{
  "head_dim": 32,
  "activation": "swiglu",
  "norm_eps": 1e-05,
  "tie_embeddings": false,
  "decay_shape": "linear",
  "final_lr_fraction": 0.0,
  "steps": 6067
}
Each number is 128 + 32 x the weight over its row's rms, rounded and kept within 0 to 255. Layers, rows and columns count from 0. Numbers have three digits each. The size before them is the row's rms in percent of the matrix's.

# layer 8 MLP up, 768x192, rms 0.11, rows 354-397, columns 48-95
103:134113103132150082193127181097160116144092120136148118122149122158159117121151092134189113140075138107143115078145085148111060105118080106159115
102:105105099182093110127102159163156146199163113142164151150207114114165128151121108124136148124077139149212138128151113143155163074112152123178116
101:167170071125108130149085169109082135103147074056088195155156067125112085081148118104133087152142134173119116138138137110101124149064138099165179
099:133136182144170124136093109119101094155169130100128182142121094109046137112160151171125195136133140127127127101154126161122124171228057139161170
105:107165110061138100137122161076057164083134170139103157174098169161134109192087082162053121088114075065111076052096127118120145117088147140118133
098:121126148110139153165147163063189130099110173060070105164079108189128170131178205093098113112070173100111127096120109166123115148174143108094111
103:101082125165097158129129127120129101137123128101125101129110131189069148130141144141079147088128180090126118179158146127127141115205066085150158
105:090156141109100153107125140102097158113138223106072177125115139117114127148068106155083090135100128190160125137164119056101147117177128097179112
098:113080060136044159109090184093099170090164136162165151144168100101139154126142112137120146106140175147092134155155112157153109115116129135154118
102:108147141134087098095153152098079148165144133147113113148109086134121147153160152095114078087072110095202155128191149168139178126198093125124118
100:221133177139115244146106129148175119130132085085171118177185122091118147077157133157103131131165114130111123106149110150142133122143119087119118
107:113128142164196118113122160120093093136116128166121160193166175157144071143149161090144125138116156102166157112109124061110148106113104127086103
103:129147132113099139145152096055112153126048122140150177127139175086129210089146097145122120148160146158143158188075109092072112161183104160137121
103:146171091113057050129129108167099091073125102113171111085158125110125136048103101181117150098106107119149119056126142123133135137112092209112067
095:113075142136103121142170071141137117168165170141121138153136118170112107153144141100159133171116086110125101123114156149146114143093158184142167
098:187175168145178117154127103150163144095211191128117097169117137091110154093108140120128127141188107121129118123145093086107075113164094113167130
100:107152124116150074167079115096108151130135174126157128081103116204130107130168149094114206114073125107128088150104166057177140144170155213095139
099:098139187083149087078180144140140101122097135185135133156094138090083154161153050161119090116124109131121119126141153099125097149120141117166066
105:130157091131100151112092092075086146106159113084093103167114144106112114097120119104166127114221139148122134118114142121122207087105107126119110
108:117096099179073133133151100111134167117180104100163093085108180128127145108141071110211088129109154100171137114134131136092153116138158140104145
094:088122095095106155113122117165114187111082138085104163131119135118076170160160153091104158144098158090133092104154172144174093125162116156149155
106:092160120098125113124144115063098156123123129156100114073127140154108133131155138119133103151102135129127050165093147059123122152116138127074212
090:084175149115072073134151122077133102153098163146160135170117145130122115164165166146165118150137171159131110105109122116139146144077162130119121
105:137128122060130081108132145134163113100106114137069110145109197114115209165109135173140169118111132101064124126093145065146108148151124163121159
098:147123070132144160154081097137087108063196080118079084143138143074178181087119128105133090110123166152075154146161098117160097139148134145153086
100:071110155166122165136158103152155098112116167107082053142126185116111144129111150105137172106161122130085095112150085103140161199089101120154149
102:112121163077141185128112168184119076109127100087142096128107133100133117148094137075133136067129079123170114076114110136129116156088153103064099
099:079108121167163160134103116119138084125154084083111136139084094122138181119170065142154083122164128140112127153152088124154127174119136171167187
104:132092123129162141045162175143162136195138147141116110132096117119066133166152187099125110152118099125167128208148092122125133091133180143124164
100:130101132127064077104128129136110160133113107137096152111157116151146100099111128133086135147082083159121175202163124136099106113115127150168158
100:135075066164127155177111074099172114175079166094204095150136066156146145115106141158131118114110176114166122103117224111088165170096105098045137
097:160098194097125132157207142105125117101135120126103138127107123120118160155157129114162132126131119100082161118178143154155132047109095089113159
095:107106091105161146148127105158110125170140099146136138163070123140155152084187137156079178085106161111149098101137123102088101133157102130150142
099:098121101139067096165101126157112119086128144136140135096140199130126144089093152113139117165108131107107115154105143146127115169113192153094099
099:091201122142128181095126094154086177128132143144097113163099154184109153115149112119114146086148139094078104153157102140152081115118118116106060
097:164158085120112162134200167153126137094143094118123080140141140125153085112114130167129163126140154151156189075160037122107125150132122074114079
096:157151141153156153150131055099102157129119129083148142117184088126124105188179105158068114096080170087119105169144125233156145154111130134124090
101:169177100106142095081132110103121117135092089086115152219146118054135136116146116121116144120122165140213197119116111140107162157138119140145135
103:160140149117122139175119126092080128098151118157177137157158146124144136131130148121083137123142168110167079156125101181141073144095141146090109
096:115089134146105199124111152135140115216142130077156109161110191095117163076140055164182111160152193172089165157149130104100149088179124113103106
099:117117108073143131111148122153110146081132155154128105118144137112088164068097148102140159143160148169163114112148089168136005153118081181125141
102:172133114071073061123069084106200170120148089145136109154106149151122162138105092125157143121141166155130116121129145116099106174127133109100138
098:139149163150117149145127089161161128116127145110174125097186117115134127132135132107169134163152106128133152123169080192149092135177131172091202
095:186156130090115181079162119096093128094190171084150122085093147084165123120098129143136152100157130116124100174063095115142138107102130146157119
# layer 8 MLP down (transposed), 768x192, rms 0.108, rows 354-397, columns 48-95
103:057175107125198149216110134164132142152096151095137083080116088064076107151118113144127082145102135153179141075127176106132139123149028116119101
099:136089095109111067180080144143158149161159057087132143102141119120155090128115121138189164117180141134177117199150062109130089155131151131214108
100:101135081073139092120095142174072133143112118123081153137161174141228180133107162121053104084178112127139124127095098100125125163133207100137147
099:157112127154137125153119129072175120164147086137126097132134066137103080077129108124147133157154133143180116108214161117092180126196091122157168
104:102094120156192136125169115135136082083119108059120106058095072096095123068126119126180106135179129140051191123106147117131104101191105084153132
100:104176132120076137094125123163135166121111104147107111083149121103180132136173119088110100098124127181128118085087142111116134164105124100091137
100:156155139124115120147058143105109128119128134154127177143104122095132134126152143101139162134137174098129147145175090116123099104093173113101151
107:148100124134153126187155111175122113193066133140114192116160201161130117143176077158126091153169089152140070189125111157101126081146036088077111
099:102112130141185134090154077180115074134134096063063105147139118139235129123127166130171132084160111140150126093069106150154136141081217142106107
103:122117145138076138092078143109116123149170102161111146134158148116237107181181110158153110089181147129111153124150128176054151181132187102156123
099:163157113150107151132141078118115114117089139122090084151120143110092124133089138123091100116146162134114093123113173121116090121123073126157151
106:102144112167133082155165190184122148120039148122081147151106103200164145114130124183109152162081079137098161108128083127119093143070233172092119
102:128137069153097167136126091120145135109087167116106066132088131096051099118148121133156196139110138151084137132140157111084104204173063151099065
104:119122118183077101155131085093101097167139189138084139162147132123111140099094109180097067183076159120125098105122101067117064074167061155124179
096:118104106105162112163123157169128127191109114135134101168142121162158131130099122114162154123100104137132088180099191165079111154110084148133114
096:124165066120064056125152186139095170199105103124119143167098137060095139114126172136115105158134157074130102158105137157123157146132108107095115
100:119167082107112119115139203129123180120156081157124137170182104176132152174061100200134094090149107130121118099116138133175148128111148110136196
100:181132115177148158125081107141135088098118116155096112134126117137104152151156083146164139180126175184064176151130111090084050155165127160123149
106:136110163197118167138132084117146179170137153149122195099126161175150104113193161125153145117163074132143165126156107146151119150149016089120094
107:075170141099132137095108125107164125076142136158138114095121139099109151081162105140171095124133064168120095124150101165136120119107151139095135
096:089127096108117185157130191058160140099087112114117178120131131134116118062107167168120148130121184083074145146120206160115126188120085143121088
105:131158156140078073077133173126109119155104109131137100140119099144080153170178119157119128112188180048146182189099128094132150143161107075145089
090:142075132164075138150174101152111084113137172136141081094173066121159081110126203086141092149122160112139156140138161131081115182081007120194141
104:094108123136169201110178130111090199113090090148100122133106136104153105060105123112115106151097109079081092112158140092125162154086245179140141
100:171134193137149196075087163146185137094135154169135158121097115093174108133150118160138085154117077139135133162067106194108092163149086131136179
100:140113150150085080131141086083104099157107113140081118068175115129163124184090047061172062150142118093092140095113106129142156122145167070105155
100:089189124139137133101074127198115115079088139147064206125157109157216109135085112099122121119151140106166106142193137071120106137122225160091110
096:127094134153138123108190096134150156132125100099154216083076102172157203162117151119124181113106158147106122175177116150141140100162238199166154
102:153102140065155200085177096148117170126182171123146140081064142147178061097155073142145142144124138103087138159139060113117128123173194147077103
101:108113093168106128134146149163159122106104138141144159101121143173025162161172125097143112106106138085155147132053141085220182095100036130164109
101:097160142148063184120105110175187075085139119138126174167148114117096075087138153117085125160111098116128144086144135105154093138116196169156116
097:154140090146088158140099153183085112161079152130105107101142108150089129146137153152157069084152164138119048132119103068141173150115104131068068
095:101112084129124058182125124150143097115147130119090206097122141134173151129185122085176199082102132157135128118118087095175122170159250133137094
099:145061122097096155117093136112131168138130128098136087115172179057095076119085154115115087106162130153094134120121185081124153128138255141072146
100:132089104158083184093133149159122177176085118069133165163128184153077122159149149125119059164118159146153098139096157095132130077082137115086105
098:095157160105081099085215105143117076163123171146127173156063147135129117174193130149083120107224114120173140140079190130094107206094087107106165
098:122152180042133140149126112099140104099073153130116099169148099192108136105149069091136121168130160119072107176108093090129161089190061098152085
101:102109123146147141115114135179096110115110097190097181204106123155187084111116159152138102057083151135182179166237096128113209111097152122149099
102:054120161146106120144108115120158133135100083105079168127157157137144122062116150082128069126093179158097121083142094113175131129158065086144048
098:144118154099129134127138110155103087102188075133100181150186134086183176078168136140121038082120141112150124125141078115154139117168150125190105
100:168200117148128159169132131130133101173168083168100073098103106149155174129112122137156129154144169134122078143121145106127117153119042097113147
103:156173139078162051164176208114114139094134135163105124153136095166108118153134091166119193181159141095137137135141098165144098113176106154095114
098:148143175155125086098171082083152125152144113129078163101070090129091116112161041115151136183190158117150134137140095079135091193136106135080093
095:132116126091119168158038144116139117124091138128162129135101112112150147111048091131141114141173095169040079130100169095166108087163115088113139
# layer 8 MLP gate, 768x192, rms 0.115, rows 355-398, columns 48-95
103:143159112092141140102103129141161147162090149079193104134131129145107129113168104098100063133117148098095195159113125112135144105107081147029100
103:134169101154096162149108176150114101142134140121131120191120142138098147096200050140120109120140116076080177112117077155128138189093060190156108
101:150138106203110139115119101161148156164147097161079100125110104100152151120174172128071162170134081131157129198125187114162144120145107140130162
112:158119130140127166106132069152164088109146156117149085123116117109066095157154070150144215150143143133116182146113158118127091065095125152168067
098:147124061101070155117084168157090113159063166102078094131091158078092176132130074102121195121176132099122149166137104154088127172109069111101118
093:170116175138082123129092144134113118138120102117108160146128107115110118156165166100156142158109176111164119129161070077131095134098152167127137
108:136112143141140206090170159152115037121124151107122107118078163066073076112120055131134095085148088133080099142165142147103097166125069113101145
100:121137074136156125164176083126113128149149120138107117081106139113163146176170093140164095102082159077105105068138080143100044116071115131098119
103:159144185091142126141090134169172126108170115135163103152195110133115152143139118107175137089107117070137115160145104118130176095112113114110118
104:147145102160127160060106079085083167137137181098121046163105161135124053135136117166171175153163126152121091132167148126099095068129073153160114
105:093162119143107156124123157120139059128077089139081152155115149161154089121111097104120103172126123057124169122110099114171152035173116118125130
097:086041101151139144167144101173139079158114167138144103164134110145149164171122165130120103208150146137122092148170099112064103113041161144107104
106:183105158143123091051078090070196080118144107148104137205084128175113084126143116156139110092137106087143147105182190142081118107055094067128160
095:122130132084139140091067147128098189123125184146092126117102110050113140138145127098122112129125136109149163134174086094130146108102131100137177
097:110131107110172123151089098181114152183135136125138140039128093202118180111088140107058146060082088116144126160133074144095168172073127163105186
105:136175142132122160131087121122165079128152117147155114139123057096121126170083109115146169113077116131097143095147050168084168198108076174143145
099:091129105140157122110056141108099100102115121140102133113115157109115097159130132119109138180111090079155152123092143131130126125133068111119132
104:155164145128064137057087125140135112182121127184131148138125163158117133069183097130115124105164127184153125137102103197122141128071112112183126
106:081135159168130196197078074109162141182128096120171106146177160079126124110146198173129097092113132149183114083147148135105128171157076143177132
098:125068083174098138159136164066173165109118163106140162142118120141111129179127149164158102150137106147062124109164158082101129080138134109079097
101:107085170122069138078141127150166153107117139101160103159177155145120159153102109141071128137157126093215140133195145125125127151118084067102119
088:159145140171136101165151091164078166123147064136128092119098140128120151183138123144118137175129147087148096146117166156104095122112135067126149
104:164144135064143073121135138152183175127133124104110157142153144117112202173133172126136092168209072131201176135145143144104128153157116112125155
097:139140142092121125106122140178125104160162145168120161148149087136122076109150110157148098110116088136164189128176139227128084184135098108138164
104:111098139173137120152128069152188092134129092066144109165225103106106123103161095114121104119131116165112162134112173013142134114118094162093160
100:118085101076076147115130152101150053123173125104131046172123170152126153180118080135146137072109159146160140125103162097098077084139116141123160
103:085118144094139144142103093137132148149162135123147116097157084117096127147126130167084078127130137197144158088111138117081115169061119136164181
101:110183174076150182090143109129084119117076130142160123093093097176096129178099139096059141090096183116118133169119079169118117095147069102073104
098:097172049073142121172104086071136125127214137146098182065117133185112192099125176158163125092057133152177104111158096119109141093128136164126142
104:077078107137101186150086086152126139132136175110108173130157098127103150127117092080110151118143130053067184078143133122138098084146003147107153
095:147125120156171100150158158165163116126098098168152162117123124130107111091147114101117063170140122097168160136130121137099160120127079126099149
097:165128130153078142108119087141149099207158112159147078157103106152116163166159115115079125081135173111137126103115109118087055207187072096126114
096:136176108113114145080077117152101130110116119164115069108116130078137053180107059199150145142078167168065139117088120179107116187168165165186137
100:175129079155136131075122099165191124116104125176100144144113177089138127135081082125082168128175085107112111186099145160144120135113050153127166
099:155118123143106155147100077165117127100172122100173150158047142154102102164144136115102133176132124157148197127152108131125075157170083081180190
097:111133092083097072179113130104095075155159123118145144114110129130138181136127126137117185089142122091122202141077131167084136101125125111065171
101:159093055170106196074123155125167116166085199110141093148114121125115100132141102110196096164091175146127098117137162120081103104133085152187147
101:089168204098212164122119173144138082124129122147156147106138177083091110155139144137162151178195086125116154093076101123109134095070136062129137
096:167147155153149148169135158161124153154132090132136134150127163048093128133144169147176186186146166132145064131087127105147114126118080113090167
103:092171122087150181130120135145163117122180169106153118193146196157123118175140093136152143098186159145127126153124125171132155104100095067156108
101:142141087118165199130133103151189136165147197158150059110154169145093118149151106139155109121121168119109138157112121107058152099127112130145119
101:155127103143146199083082156134100121118160122121088145122137190057147192099132091104115142150192130159194110159108141087125136115089128122125119
100:154187129140080123077082135153144154148112135101104120066113086056088109116125129164061091082138103182207128125073134131078134072081073135141124
093:141121197182134104074144125123171118167114155142093094150117081140112123204155116082109129117223199150188155106126118120116119121135100087111120